{"vocab_size": 14876, "norm_eps": 1e-06, "attn_scale": 0.125, "lr_mult_qkv": 0.7}
Each number is 128 + 24 x the weight over its row's rms, rounded and kept within 0 to 255. Layers, rows and columns count from 0. Numbers have three digits each. The size before them is the row's rms in percent of the matrix's.

# up: layer 8 MLP up, 2048x512, rms 0.21, rows 118-297, columns 256-287
# down: layer 8 MLP down (transposed), 2048x512, rms 0.0803, rows 118-297, columns 256-287
up118 098:117131151157134131149149122131110111116121128157105134153178161152114097146163165103132145158144
down118 096:158121091163147152121113177132096140112097109142150177093141103111138150142133126134113127159117
up119 105:121102150109098135109125101151111087146126109134138185086137108114157111163168137127101135113155
down119 105:161132149113111123099157078154157123142097101123147108117180126130132109104116130167104113173114
up120 102:096139116116145078117122133180107163140125148142111155112175127126144107094162093111094104156138
down120 103:136148117115116116081121109097111117124092115140101111128145124151130086087115113145076136100127
up121 091:162103151142097149141122132154135131117166132115126132157154101122148087131091147137130137123155
down121 088:157076174110164054147115136113126143121065152155084126114144160141113157125157144156157125136129
up122 096:166152082147121088152147110128101100101150152094156149090134111134129136098169095138138110065126
down122 089:150135160081130156123130103136149153111099140105116167107128114111131115087116153111119129146110
up123 102:156129162133152112096115148136141064150167107161129129135156131138123140118100129155133092142107
down123 103:156122131095075100135114158124112125142129132136133136144172159114101081153152053187127113119107
up124 102:104128130120084107075161106099093106123164049174140152086120143086129104129104118104126135133114
down124 107:082161116149109137109165139120119129130141071189135121106155151135129115118161120112129144134120
up125 092:156154100123117124131165125128163140114169147110128124134125098135141141135125116141150096152128
down125 103:067100148104144109098105129126101137142102106134159135072125132124133116122139123103105110162156
up126 097:106134145141109171137073139091188162137113095109124153128117130137163169116096132107101141112140
down126 099:107076161128110125149108118100147134110139153127155136128099095127106167178190165157113139170115
up127 107:148102147122111135152126159126168108156162099138097142146088146154111173139117149098164120105126
down127 102:135137127171124132170120122174162144145117168118108119143145137185113116094143147117100134106062
up128 101:107109134137202143099110142141142120159159161104128122142125072134140118146126109122154116116132
down128 099:121128155114162148127165079108124109119103143118118070158138128153130149127138124099136115089079
up129 094:155118095111157113127148137105120135130145118118181095113134134155105126121113118147170150098116
down129 092:078082145161099103131112118125137122142121108147135085090089121127138105141121126159114110106130
up130 095:167120140115111097175167074142127107062151135131112097128204150110145109113153118157152143144110
down130 090:136085095086145166113169154090088113136094148163128116136112152119159164190156132129140120088118
up131 101:155152103134098165131119137139130104116129113128175151132162124116108152119126105146104130146139
down131 104:151090112123148144110107104124146132145142158145108131139114131109143152092130155156151142163137
up132 106:143140155122129141124112163134114117137149101097095131112141134108152107137076158124123182138153
down132 105:125138141117176136142162128151118118109101116129168121122146152112159093154116163107096126170086
up133 098:151148166127138144134173163140146129110137129107102154113128101119132090137089128121106079128138
down133 101:105135123154107152125100103105125125121128134146133116096102146099128181129117139147093137149119
up134 099:096126076137106098139138142125076116111115127121098161120121100128149090106096104122117083118128
down134 103:144142133114121109110133146120120169087163147149146152103114134155131117165124112124138127151140
up135 097:145094130144199136118164155162119114132124123109112149155167140116114122136082081158167140177144
down135 095:140094097146125142145093141189131154090144107131105158094123123058136116150104145155118110116143
up136 118:104112124121134156116105140137104169101098119083109109131130096100113090100151129190108125137118
down136 127:126132157125128163125102088145085159143110140097090113154145124142145144139113119141123120095139
up137 106:135086141136101145175147129092103120113139115154129096136119149095133120121131155154095151136096
down137 109:113139160138088096145150119132111104122125133141125106163149134103074118129084155106142145129172
up138 100:136153120117103115176091133151147112119144132119100134109133127083094116140101135150070141155190
down138 100:071146060131117155173123172096132165137175140084143112060071144130141121152141161141113124123125
up139 105:117182126156127156124139107174155134155093161124095127161134136121195100150149153166092116141167
down139 109:151122117123135182113101125167162098133138106098122094160123129142106095157139121088172092130124
up140 092:117082166145137099128117165121164115147137099106101123137150122084189105118094163121164116127141
down140 096:131147108111131130081132094136100130127098137156117108138129120162098143121132110110119159144089
up141 098:147147097136108124134089075171115143195154119147153142131138126172109049137160115096135110145155
down141 104:134114136111099130126179104127154103118151138126127126100078148143130175079122144140133155134140
up142 098:155115121111120134150122173129095107113129110106147144084097126150156162109172095158169172130107
down142 091:112192107149155127154121090151108121077141123114170124108106123127143150107154093111152099126141
up143 101:164117157120134134131131119145117155145123111120104148092126128112142135159155125169133144095077
down143 102:068155110088100183146105168114110141136148141137139133165125098112112126126093114132127095122118
up144 092:095123155099116134175148127090165128150101141103119123125113116125106162177114091127108119111157
down144 095:113097129160117114141115126142131139085165134118149126093091095141164114114112151106118167141118
up145 096:169138153145119061135132102159125095121117135095123164107135146125092128136129135114154123080172
down145 093:101136124140136133156097118157153099136183145116124106127108149138120135131137112174135151125102
up146 095:123108098125132127118145134109105122129157169122175148148171135098120124135144104153153095134101
down146 095:133123116161085155157124178103156127118125097119156100172095109171191136111133152109129109109132
up147 099:125088112116102090143156120116098109130178164159103123097156138135116150109083130151160131166066
down147 103:192181120110162087110129124089116093139132176104137120108132113124120139127144151167124113130115
up148 101:119125097133143150152119136147135135141141124101097112141160140107121096091155103132106137110128
down148 104:133105134149147179125118138135101119151156148113130164134139121149135150109128159099129149096115
up149 114:107117119161165123145151126123142147127134098144078104152081118153136151134119132145153156148075
down149 120:139065124173122108111134120109140154148136155084166132112141106106126119132126118127131144133151
up150 097:129094126137124122110122129166177061099092131145099164169135151135163134132140129114132111148096
down150 094:130103114084158146152123163132099163125131147123125174100123107074141140130083164076089152153134
up151 100:112106089166106125157130140127126154119123139141130152119139111118126127113122118132132110174115
down151 100:170133112100137167165115128176113155102170106148122093127129102113113119103127104118126180106122
up152 097:099115163145166129098127126136111085105159114114098142109147136129118140122165123110134151102171
down152 092:150122139141122202152126143102142097106096082118135121161146135140154098129116146116182147125212
up153 102:173145115104162117149141116101149151147141116135163155098113127159113103161126154126077150140105
down153 107:148085184127093131124158114114111123137080092139122140147073176128104108133161141094115100126219
up154 097:164108123150146090136092162131139132108163142124132095166126123139142073137171118143177157141153
down154 099:142112137165172107153141168104127136096170122114086143094130098138113111131111125137093143141093
up155 097:163070135100155120168131081165157158121118120117100092130176121150150101114157146061133114171111
down155 097:138117153195127134151130148128141123118177140129113092133167097142097104119134131139116145130126
up156 098:094127127125081168145167112153147108123102145112100109137157093148110103164124140127110150137121
down156 094:134103098101143115131152114140126139172148136157153089117123151146126119145116114132093122117108
up157 099:168143139134091134156146122078104098125109174112137119123119100129156113123141121130144124117131
down157 097:131107087155145139110109160148112121157118145142156094136102143153110153119155142131102143141121
up158 095:143137101104164099139151121135126150118146126116087142141103141147179099113109124089146133109104
down158 092:142119163124120139128129144120149105126134095170140095120106116081122105148100104136137129089126
up159 100:176171081172160079141118116091068118105111122112117107122135194169091092137131159122100105067115
down159 095:109096135113123153174106161115175149110166138128155163136131127097134166154165086148125113156115
up160 098:138168108110129116141131089077139129130165097166143141150093112141130161129115138118087111085124
down160 100:196104096118128189133138117149148079158062138081079174106128118129137112151106116129152122116133
up161 104:098147118083126144126128131085129130112139112080083146153098119127107118138107136144091085147194
down161 101:137092122118093123143146127119129159094140138096122154115128102146168103145156102106122186156098
up162 102:176119165127131105107149103160148102153108153121169152150110121132119138143111132109120088119156
down162 101:133110184129154138111115125113135101132103179177161119101156156136155113133138153144159099120160
up163 100:111138134121132156117150120169111096120166108112132122158124082112153123117125076130153072120136
down163 101:120145086144131143102136148136127122148089100101117111156102157144126139126120123153175124126186
up164 096:144106138138131134113144108116137099135168155140139169076175147128151095129158104134080115160101
down164 094:138142103123171145128106167113125149154161160156178100119114116103117119133100157161145150107131
up165 099:140111178113117114138161122118127124138155133081127118155138149118090173115158121137114110165104
down165 096:100168128130103187116124117144151161143122137119110116081108149117119171126142108084137134088160
up166 103:110161151152135114114133120105142128108149068114152125127092114106155087147133127159163113084150
down166 111:094124111141095151123134091132147155128167152135131160121121139158108110134127142119110120087119
up167 091:159108116124122113108124109129161103154117131104156148122128172101132165125126120110124064082114
down167 089:126205111147096192162189134156131111119092081159148159158170120113131113180150125154142137163149
up168 101:122127136110151118112116157120096139142139117101096173107126141161145129136149127147119125118156
down168 104:103100081129161075103135113193103144105137133071135104110152147109134121155166100122135146148171
up169 096:129138116126108097168136175163112111112125072085155118117084162144147096139103090074118102125169
down169 089:112130148108127107116130121106168144132072091171131140169151118163142100120141089160157122096143
up170 098:109127120162104103100114134208107113151141167150130117181148128183097130121118139169128152114103
down170 093:142108125152150147146127134114149152147138081116134114098141126143126135116119114162136126136157
up171 100:116157107159100103085125134159105126173118148122132134112120148112154113124074092082144079133127
down171 094:125150146083113159164159159116141127104126108126101069119099114141118149140134131086120116107112
up172 101:145126120135138111155158111124129106121131111127153086147122077102141134164107074110142255164110
down172 099:117113110129147146101144133133129116173137113096136117162116119117110143096087131087109255121092
up173 099:190139163102082154136127105146099120104125079156116091131154122173122126114120180155147153119089
down173 099:143155102108138142108137176136123145102136128127138129105107117126196135140164102159121139096147
up174 105:138145145160131137134121130135107135118163151112125159158114108141147149125146117092118112121117
down174 104:148141103151103138121080183101120149121083146162133114110157151110102169128133071128104080116095
up175 098:083087133106171099143150126139144083117122096118113138110171104128098152127108086109149137099107
down175 105:117123112139056149136169127108137121120126111086126139181187159136124166111076093153165154157173
up176 099:132128117125118130147090148129149171117087136129136164081105090074136151135117122121096088141124
down176 098:128137136104123139135142099145123128148149154128073089128176080149154146112181115141138153135105
up177 094:112157117121137147144155149094114142148121128131105159127152138137110155117065100131106077128128
down177 098:129143101158141119114131062108131172125142107126115115117124132125132163141129144091154172133143
up178 099:127079136139139102158105136116132107158084099145129113122134149187099137127128122132143114154115
down178 101:149142181083085093122130101132163139145126118134148148142166117102116106132139118099143104183139
up179 107:148136112129150146120100128156133117081154121148152122113131087104120129115144102161094121135116
down179 123:145146132124115105112111134167088102107173124080123084168135123141128154123112108106142162172103
up180 101:142106138131165105101159152189101112154148154120153171112155203132129132137109144071127102106136
down180 102:126140163118148108089140108106135120163172131138105147107108115151116111111112095107120125198153
up181 097:116079122175146151121129142116115110163128137094129096142132096137148123107109153122131106104090
down181 092:154168095144154152121154140174091122164088112136161163130134123140086143158099109125111134184145
up182 099:167145136109157144166144138154134108156120159095152131157105147137079112097144105137102133153149
down182 098:112092096081111111137151142102154116126143101149127092124089121156136129121115123100122121100104
up183 100:127114124141120199155127167160110107187067109176085098148094186157156110119127133138129089140174
down183 101:095119122091094114162124166114177124162125158148158113102096134155155116139133125111109095104123
up184 099:110132152129118116161097101153123128173181133092101080159145112126132147107156135139105118137103
down184 101:111116141130099111102125150083118136116137168119112130132116133147171113138138137130125163135147
up185 101:138132125115136075106129141148126156095153130111161122108123144108108108150151131149128131105120
down185 098:168096112118133090110145126109115109147121132085117158136126125066159156131130110129129118156135
up186 111:129100147133149163127171154105129153121122146061128127127156130151120107138152087144125110145130
down186 117:114139129127132134111126162108100153101117106099155095115116123118105166156126147065101130099131
up187 094:131092150115166111150189118174131117119097107105133173127117104174135097172142126125127139154151
down187 095:155074136099166148168142141121117132195167189121124124110106132112139108141087122117115146150133
up188 097:143141124097123117138100104159139128156122132124168118131156089113118101142141150130090078122124
down188 097:082145127097168159128112122129124138094111135112147103126127194099127128103161120109118193146159
up189 100:114148097122150097124088144098131154073122154118128154124189123112110128158147068117098145155122
down189 099:142117155124142113132130095129056108122078079104152147166131096131129148160073117120137180121120
up190 101:118086111107154082124174100099151104167161146130106170131143159144141122160125125102133150126087
down190 098:096137142144117122170116135149169127118164139141124149117172109124139121123158152141129201144128
up191 097:184137107127093123164124124117149118111086114148150107172140117123139138107103106172165118158135
down191 093:094133111067148181119179143124134136138112190115127144098134129156136124128143140118117123118162
up192 098:104122161107168119103121113153152116102125126134121161097150101117075151144135128146069087104117
down192 098:095144140129124129149159116154116168119128100111160165112129123093164100122137138112140147139138
up193 101:145160158116126133136111098130120072118086120125101096137124077135169166127109131102112145074130
down193 099:076126135136106113182145137136134145130123173137137111138104142127143114127158151085112130169132
up194 097:110193088095110116129084138132161087160144113157158123129148114158128096145129118108062155119097
down194 092:119107112130120108084123186141112116090136130119126124131117186111146149147080121175116115131112
up195 110:118114130140167129132082187118139134134150129165126138089156150151149117159115131138137101134132
down195 110:120160102098132089154104071132129112079124077134089170158158141117121133101074143065126166109139
up196 095:147159169112098120136151140102083123149146108114121145137144176152121127105145087120163112163141
down196 091:169142153161134152141114143097107129138170142099145141083118123139122117132129126117116159129159
up197 094:113159122135161117154151137199165145130121129113102103136125116119131183117157108100106173130156
down197 088:093137103110138169110118130129116142112141163145129072122151095126160097113114110171111094145124
up198 103:140170107093150144097095112183141080131074167154102118155116133105144105151156134162160131126134
down198 104:157106130142115132104150116106136106134115151115102138130111177113072188086135073116112122129135
up199 099:132158125094129139105094146136142179100151138148146136130153133127148157136085120146145083139125
down199 096:125118155122174185163143106121127132152128113141107111094167108100133116135159102115096127170159
up200 091:117194093137111173142139119151138099127154088126095100102126131081142088096105112102089101137136
down200 089:094128108109125066140104099152132117121076123161130129123129096154130163117121115118167147084079
up201 099:131135148122145156131092190124136149142142166097107115098151123135168119159111107133112165124145
down201 091:097128132131139129149165126157149106084106129092142155171160106108158124155132127128126125116132
up202 097:115132139099136103122159146100123128122123121159154085103106110083127140125164109149139150093148
down202 101:108105155100142102126070186111059148176111128116151140124141157122121140143157135116148114092153
up203 095:153092129157136170122167114143136128116167159150124151125167083141110103139141084141085098125113
down203 093:120088123117160125101128139136095145124134162096141102166127185155097121145157152113093131085116
up204 101:178158133096093158121137144101144120131083143129150160132174112109095162114094131100183119113117
down204 101:074145138144117090101094128126123113143154126128148116122141134144179109138141100130167127105138
up205 096:118134135122179118062079178126124111128145147115133155124100163105134122145115150145116110129118
down205 096:102165140127096103170104112118099113078118112125144127150149110128132171117094091142148114172164
up206 100:115094129071170123178121147161132116127110169161141152105136138113107127109144126126139110144119
down206 104:159095150108127084104118098171146066118135107150127126128133113172150094142149144207145122159139
up207 099:138136112107116110135124150142144121158116121136095118085155134147116138095137106131125169139092
down207 097:133150099160124082098132165129106131121189120160124130122125145081114094131076105086163111119110
up208 104:110121120081118143159152111118149127173094152164080123078171108146133107117155137088186139076120
down208 103:131130155134100171136117097165122082107105116165121100117105116146161107138159155123140161101131
up209 101:106137136153070129122131106164141127108096085127135098162128086121114111111147170128132104111089
down209 102:111116136118108164132109133157138102142150094106126118109156167129178165110055124146093166117139
up210 096:111079122076136200127158097178118155124132156110118124083120094116132078135127104150128170112105
down210 093:098111150092135126091168140167134164142127167113177185098160132116132125120130103104144149126107
up211 102:115135092145143140118102130141154098146084147156094154136148105095112119107127103149089111063090
down211 103:163145119137070132132118137149155085109114153164104136118151164124135092119149129121155105096156
up212 117:123132141119104129122153114107158116111107076107131141140144131143129128082100098114095133124108
down212 128:136133169160088127129143125161138124124100123074155116112104126133156153118093149134146122084115
up213 102:150105110100079151156137087151135115106127126138104123122108123097112127137101111107171158111138
down213 103:141142094110191129135089092162125123151115154117153161106140114126105132138147109077136141116095
up214 104:104092168126114155123126136167113126123128159138101131112128141095156111101116152109127095124138
down214 101:149120153147104147122116079155159081137094150098133139108093134118081086129117068137091109143189
up215 100:172160096135108179122108145129138080134133120090111120105128149107088114175118112174122099125116
down215 096:140106121133091123092146102091108157112120139127137071150096163122112138118146125163143090123092
up216 096:136114166151090105112165114098119116143171124131109132144063133096125154108134115117126169111111
down216 098:121083124103102152143077095144117200139173130129116086129164093104134100147139121113152099134120
up217 103:125120132100127131113120169076126148146100139141078110110136106110115133142100134133113167133148
down217 103:109155140174155127133127127113111120111116163135091137160136154142132149131092133133128128134124
up218 106:144159121111155134125142140132109151124135161134162124117174129150160093138141133148123105099178
down218 111:088121115141114070136102166149150190144150105136129101127141172149103162103129078141136126101183
up219 105:135148159158141119110110160107152113116130093138106138128120126122141134115111102092134067145112
down219 108:159134172111180146102143117130088123141130147131128137137094130129091085123155113151117126146122
up220 097:117131094139161121064148142142131106076175107152147138101107142125065124146126135079131103129154
down220 093:136118111137097139144088163067139170156125095140136149128112180137132134077169137138139141143138
up221 102:167120085133130096153137158118134102148172102103146119116103124091094149131158086164094124150141
down221 103:151133071056136142146139164131160146151152112132121129124073142117162136145180114163128146100098
up222 098:179145101155094137086077128136122114126119138102096146110154109098122155136119134132107092170132
down222 103:153147135170133108114095089081139123134169076113137139169105133142072150156141149123127094148093
up223 093:148125095173122134162144103148156154109180105153112155122139076149131139142134119106132117158122
down223 094:099107140101150119137142172122117149143138128118113101100159167122100170136131153158135174122106
up224 098:120149134100093110102090115136132129138118112130081144161153085124128164128112150164162167140159
down224 098:118169107140146118103119144142101112123134142124106107116103116125130131106116094095092113150123
up225 097:122128155123103089095172128106125149131132107086118161112137140131095120141106101123078134163145
down225 103:145120135163167144138054122097118142173133116100127158129128182131076151111127153110153144144115
up226 100:157124128120156120129111105155099150151160136112103123137144133086117134135145151159108137120133
down226 103:112131157109167105124129120118120151088121139131120123128143143089131139165158087121112104093178
up227 093:097128124165161115133125122119133136153106108116109115087168167154145143085140125119138116108092
down227 094:115088129122123149154093125116135079095132145130137149167110101141117142133131145130136160182116
up228 110:116144085129108146151200123128126139133112130130144140113096154120132111156099139158113122131166
down228 118:142108090153134137146151143096113146131119188093131128122103183153111140133120129125138106158131
up229 099:105114164163132097165137096149130134101120126072130149111155139111151143152135118125147127155161
down229 095:142079078106153108096097112103159120139082110144168081173173141148129139142154116149160146057178
up230 096:148117128150141140110145156106139103131114189157134093143093087133109111077140153134157155137119
down230 093:120169138154119121117145095171143117112117121117128137108080146165122152095126121110145106109102
up231 097:156096136107150116148097111150142117122142122119127126099153111125136135064141164093140139143116
down231 095:111134172135127125145141098149111121110104110115108101113171140123153138180112103172107187108121
up232 099:095123090114112143099101119117079142162130139142150141084112143123096111146117112163156110136146
down232 096:092153139105135136158128160135145125145141066177142168102118128114138159148147115125155140101167
up233 097:150162118101132067143134089105104092123097109143119121155133091168140123142116125134116147146096
down233 095:106116175134149141139116136144122170147129115154131142116156165084139099126157158047156107113096
up234 102:099102108144158080119130180101143115130106135149111123072099160130154120133139151124168125163134
down234 096:104121099111120144159152107115173131150109137159151139125149145151136125101134139099143114159164
up235 097:169154076156142159118118101122147070150151152079092101126090141209092086140090135121141153118147
down235 091:119129121115111118113115120130126156101133098154116132125082187093112134144099101115139092142114
up236 098:142107129132091122118130161123124125150119143171140139102097117123142133118149117157160136124148
down236 099:107113116141124134137137130151152117143099082095147151125104161117126094116135144167125135140133
up237 099:154178130110156113111102181114145177152140126118142119165090133120146146154105090172114096120130
down237 096:142113131105095152151179114162154132101098136112149123133123091109141100125069121158157159109109
up238 100:146157102115099132096153105129088144179117139096142115095158143135139109082154144136144140142165
down238 101:141144158115130148088116137120129127124139126117128176093108118120154123106128148160128141143099
up239 106:148104141140140094101152141148105150151113169107138084114103118096106073142122118114102138111125
down239 103:119090111153159109101145141139151114123120151129116109145135098178177111141116160114121115114117
up240 100:122135115140124152158142145102133128098158146142156114156111107091173122148158110112142111159143
down240 101:136126123135093133099078149120195139162123150104160142140143123132151143107148157122138125125073
up241 102:127133150130118126150146103179097141113147134115086124111128139125129141161120110134126161117078
down241 098:137185110087119144135133098112130150145129104130168188121131129112109161110134160122090074162148
up242 097:145119088095113131111124151142199113102142134130109136136136128129104178108119146118126124138102
down242 090:136162062096118146183072139137088145136107148136148092087117144118136136123101120124123081095111
up243 103:107119141096065144089142181187109143175100177122143150116115108125126129146141130122140133138129
down243 097:121155132091100124128167134131122112142115143156133120076081101117110131110084174113130131106146
up244 100:108089137146145157166195173125128169137131079129114118110150127151116077156089173071128091137090
down244 104:137115133093143105085099136100103149117146142107073088117140139122120159144130115137137109108093
up245 101:174083126160138145120137163116128095118146119132131111111135113104074100085127092105106096189106
down245 097:147074118095153154122134164168080117105140084127154132127155115188126156171150171158142146147149
up246 106:155142154130146074125109148127135112171133126141134128109127085134142115153120067151113091141086
down246 110:133157128104173116103111134166107121132133126090094117111120069102116158160127129097153131137141
up247 102:087120118120104146121190189127139106120093137118198121103135116111122117097111142122173118131106
down247 104:135141167126110082165120132125113157117142097123122117177135137113137114100143165118141110160061
up248 098:136081122101134097092097127116112185089107182130106121154105133082099121119102093109140119166099
down248 097:115146107105140159121125094083086159106108158140135181150111117175149085093117125117088138139150
up249 104:136153116130138149148128119130112089120159118113112122098181080101142140127099176095172150138089
down249 098:155164125112148120118113138105155151109140180136129111107151128126122155090165153121144157092156
up250 101:162117121102156126114106182134140093102055126128124121109137111112096116099108117141114125120123
down250 102:144120089131087109085124123127151107150119153121142115112117131129104120099110143102104126062127
up251 102:129114169095167155118160157096132120111078109083127096145128106093130114122130104126145113125098
down251 096:145147161145120078134126093137115138146161165137164125133137095109112085090159147108148137132135
up252 099:164133120079163106116137117122116098134164181114129124130110088119144138158148124163152089116133
down252 100:156135135142137171108160108145125123106128120121115161112135111147130134136139072108115130138147
up253 096:135120109118143086113143079069141125082136116118148112119132134135145146115126125141116110089127
down253 096:191145105147122127128138127081158139109146082113102092132112132135134134125150129132133124154120
up254 101:158136139117103148151130125133068127179118149149088126158099067106139153149143088090150115157108
down254 100:135139140117132113138091114139184096182128129113123129168138162105136125112147135093067090111117
up255 092:163080158131149144094105129131130112106178113142127137133130104137132112131094106115124097171109
down255 093:087107139122099089117179155131151171149139132117133148123132132125125127142105117149123155125149
up256 092:143167106151161128104124091136142174158139107143115137150101124130180119150100119122089143130168
down256 087:115104157101137116129175184124142122172114124092106131093154172088141087134089096088128142157106
up257 101:119154101136126120163099158139101112148114127148141147099137113126102099129144096158149132137147
down257 098:118110163099148085130123155150138153163151152101130109105124122177104148166135139118160125135126
up258 102:100122081107118143157150145094142137087145097117099149114112144127147064196095148145172147144108
down258 102:104109153151147134117118131106131153173124135134137120133098133146093150112141104120130163087157
up259 097:129159173089138097128154070157116118117138133140128152160161092108156116120165159138107115106131
down259 093:121107123167109149121122166154123077083108107124112109166112124116139138117116106156168142139170
up260 100:164133115113093190144158158139139105177130116174118124179168130149120114139180062154131144137134
down260 100:102124149095132159161141141127101110159155077126137091112144145126154116108119173154163080110120
up261 100:082163143111120096132157140110132151112118092085142117132149131115112128106137148182144106134153
down261 098:118126192134083128131111138146091135096151112156130120146124141119152110172136111121115145133107
up262 097:127077125122125170141111103106116144119145148113098114140190097079142136122116113116142143156078
down262 097:093124107106116149122124127167149158136145135189100094121139108099100139118099159062121159130146
up263 097:089142090152106088115122115130195138173128111120128135109096155119162127114101152100156127122131
down263 092:107135143127176141136114113150125117090109125129157130132161105130117124147117090164115112147081
up264 099:126169135163083127108138142143123119133169122141152121109149110136102123137151132125175109129152
down264 100:114091125155143159109148104166129138156125127149165115136103158132090142140109112133100140146132
up265 095:128126093151107144112166113185160088150161163121132133113146167114106136125140109128102094127152
down265 093:113143130111185153103165162138106153172108108104130123123111111154165115125133093073115136157158
up266 093:150140125177143098152092141117145138179129143110155148150115113093148118115087135110150127130143
down266 086:082140105118086142093072131158093140100162127175133141124115136127141118131130124121088121159145
up267 101:204152134129127136087089092147116131085156111093142128122137103134140109132112123176140121130119
down267 099:092097121156122133137114123106129126121136085110136151141137112127118113095131115152142180078093
up268 102:107165159143102116102139107087104132129098109142109134100095146127150172154126137143108097133128
down268 102:116094167188145108124185118112132151113168130100079134165087145110119132202131141137138113124132
up269 100:087123158132142136089143207127136134171118141133145168171113150144133153158154127123105143121084
down269 096:150126146127125146091152132118143104125113126096152082108150096141129143108150113150125148131138
up270 113:118144148165107137132147121125155130097082126101123159160102130164147153127133120155084108144122
down270 116:116157136095124172101129137146159108138130150131119159129086102118120139111186095105093122091163
up271 101:090115101106190135159189149115113122154142131160076162156084096083107086122138141136101146129145
down271 098:147165114080094152100099158130121141136140100158142089120105136165108177115168140140123105110096
up272 100:137134086155101136140144130152138110173129135142128138094124155092124128106119133131104122116115
down272 098:112155160147132142110138123118096131154144094101142102109093128113177117141106126131161122094164
up273 101:172136089131133145141121132158104126148131088102152108103122136137139097109109146143093121135097
down273 100:101141105152104116119128155141087117145175100099168132107128106149144127085131136136144105141119
up274 091:126062086115142125147141135140134146117121115110115146160130153101155129138123112142087114123105
down274 097:147126152122145111104100125152158091111104146081152114083121111121095168089149110162112139119086
up275 096:099130091162112092138132074151118137138113112138092132142146155105127096136145126136112074168154
down275 100:132163111109117144187181151155131121059068112152115159100130146129135140106148127138092108115124
up276 091:183084142152173107138133168124184120118146103120125137125106182108131110128149136136161072161134
down276 089:136126154107105142133122123158128107130104135108162177158120134163115130180137116126127159172118
up277 101:112121083147119143171173149141138121127120128149135129122148160121124135108107112132112136099144
down277 100:119161092134156122147108142108109138154128139150107130104116104174121116083078122151084135087084
up278 097:156169136089145127098132122101153145135157118091129154128143143091154095155128165138173138126136
down278 102:091128148168153110123141126145165128143115149115085139151157097121105105152135143151150116111101
up279 105:155130131124142135140080181160187147140102123086116159160159154133129097127161132149121126100123
down279 105:142133139125092154122127144084096110114128127114121095098138160098122136140120165112093148102139
up280 099:157155058132166127190113148124145110175166144094132168124120138087131122141126134120090151125099
down280 095:129145140165115127136121104137138119118123167157082098112105121112129131101129119159115122159182
up281 107:213117131114091121130143062132129157144157092136112125121128119130106150117149135110142125146138
down281 111:122101132134126126098121117127103149101117138137159086147052138133123136112100145144152144082199
up282 098:135138089128153131138123143138142158105159113121103115112129143104155065157116089132138112102141
down282 097:167123120148123185144158112127124107157093154122122130141119100198111116120154084135109136125093
up283 103:101135122120121172184119136141140100123093104133094114128115132128134122170161139161116122176120
down283 102:132171146101150147100142073141148157133138083127140150119079142112125135127098153106119156127160
up284 099:138148106103105111129133161162150152122119121140120116088135118100115126117201161081153107175131
down284 102:091152105116130090177108142161122143129145128098118095106108103143114157064145123133138118113094
up285 100:138141119104105112113084107111119134143113159145101143113121092113097154160111115150132116162116
down285 096:105126136127128137175145136161131101151133113101126134121082170151115101132114177159156116146157
up286 097:116116121137117106130127147101149147099119113134137120131094093125154150108122142100143126136076
down286 095:126176148116115152170168120124149113116140187137156150151142103156098175107107113119129139088143
up287 100:124100081133127098109146131175100131130114126144142116134089143147124162128122108163174089114153
down287 100:133082143101096125154136134155147104162121090127120143148143146167110112144156146137130168110137
up288 103:119138105148133121169139128113143144083101124151109096136109129094124101115127148157135102121083
down288 102:134064114128096099136154092124126135143163093099122115114134141110149117130117126110132168142135
up289 116:112101126139151073136150153127114129113139111144094074137117153126173164172111126141142094125142
down289 134:119092091170163092122122120122114112134142127129119057128142156168141160128109149125128149130112
up290 113:175117109106085131135096147119105149061175099143147100116125147126134129136114098145110119170139
down290 126:090150145137106142111105181163124109145144129106139079129134091114103111125138104175132123178135
up291 101:126160107133107106177107156140109112103128141161141104088124096092125103079109197142119160133173
down291 100:144160113132094094128117100100138128114124140104183139112136148154183148099105122137110172131140
up292 101:196147145119108113087111106129116094120124145113158125175134127137126174140125134144151102145135
down292 100:124133131124080143118112150093144187144141127146101130131129149118170088116137131098169120104179
up293 096:169093162161156109136124079110132100138103135154090143141161107120118109112139066129133131119143
down293 095:135127141137104161113128159101110134089131130110148138067117121099132131174122128159132134127121
up294 105:110097116133177182166152131120179131080115121140168114123165121111123103127120133122113154145143
down294 103:141116116166167132109156116120144134138119131179093115122125115177153070149126110113134143147146
up295 101:101105093122166141132086160148107089147129130132127122134152163135176137123146139150115113141091
down295 102:106105133114121132108141160148112148133173126067174130106133118108084121131086079102139104122101
up296 092:100156098143141121145115164127121135155127144091148095123126142159122137117105150192122136159160
down296 092:202121140099135143171117093149119160124106108121093139151143136048147133115113097149147152123126
up297 100:135123109085115127140107115106160121131120113164149132117141118106129148113138139136160094151129
down297 093:149113129141113103111102106097132141133121159128100124135134126151137179135133088101174134122087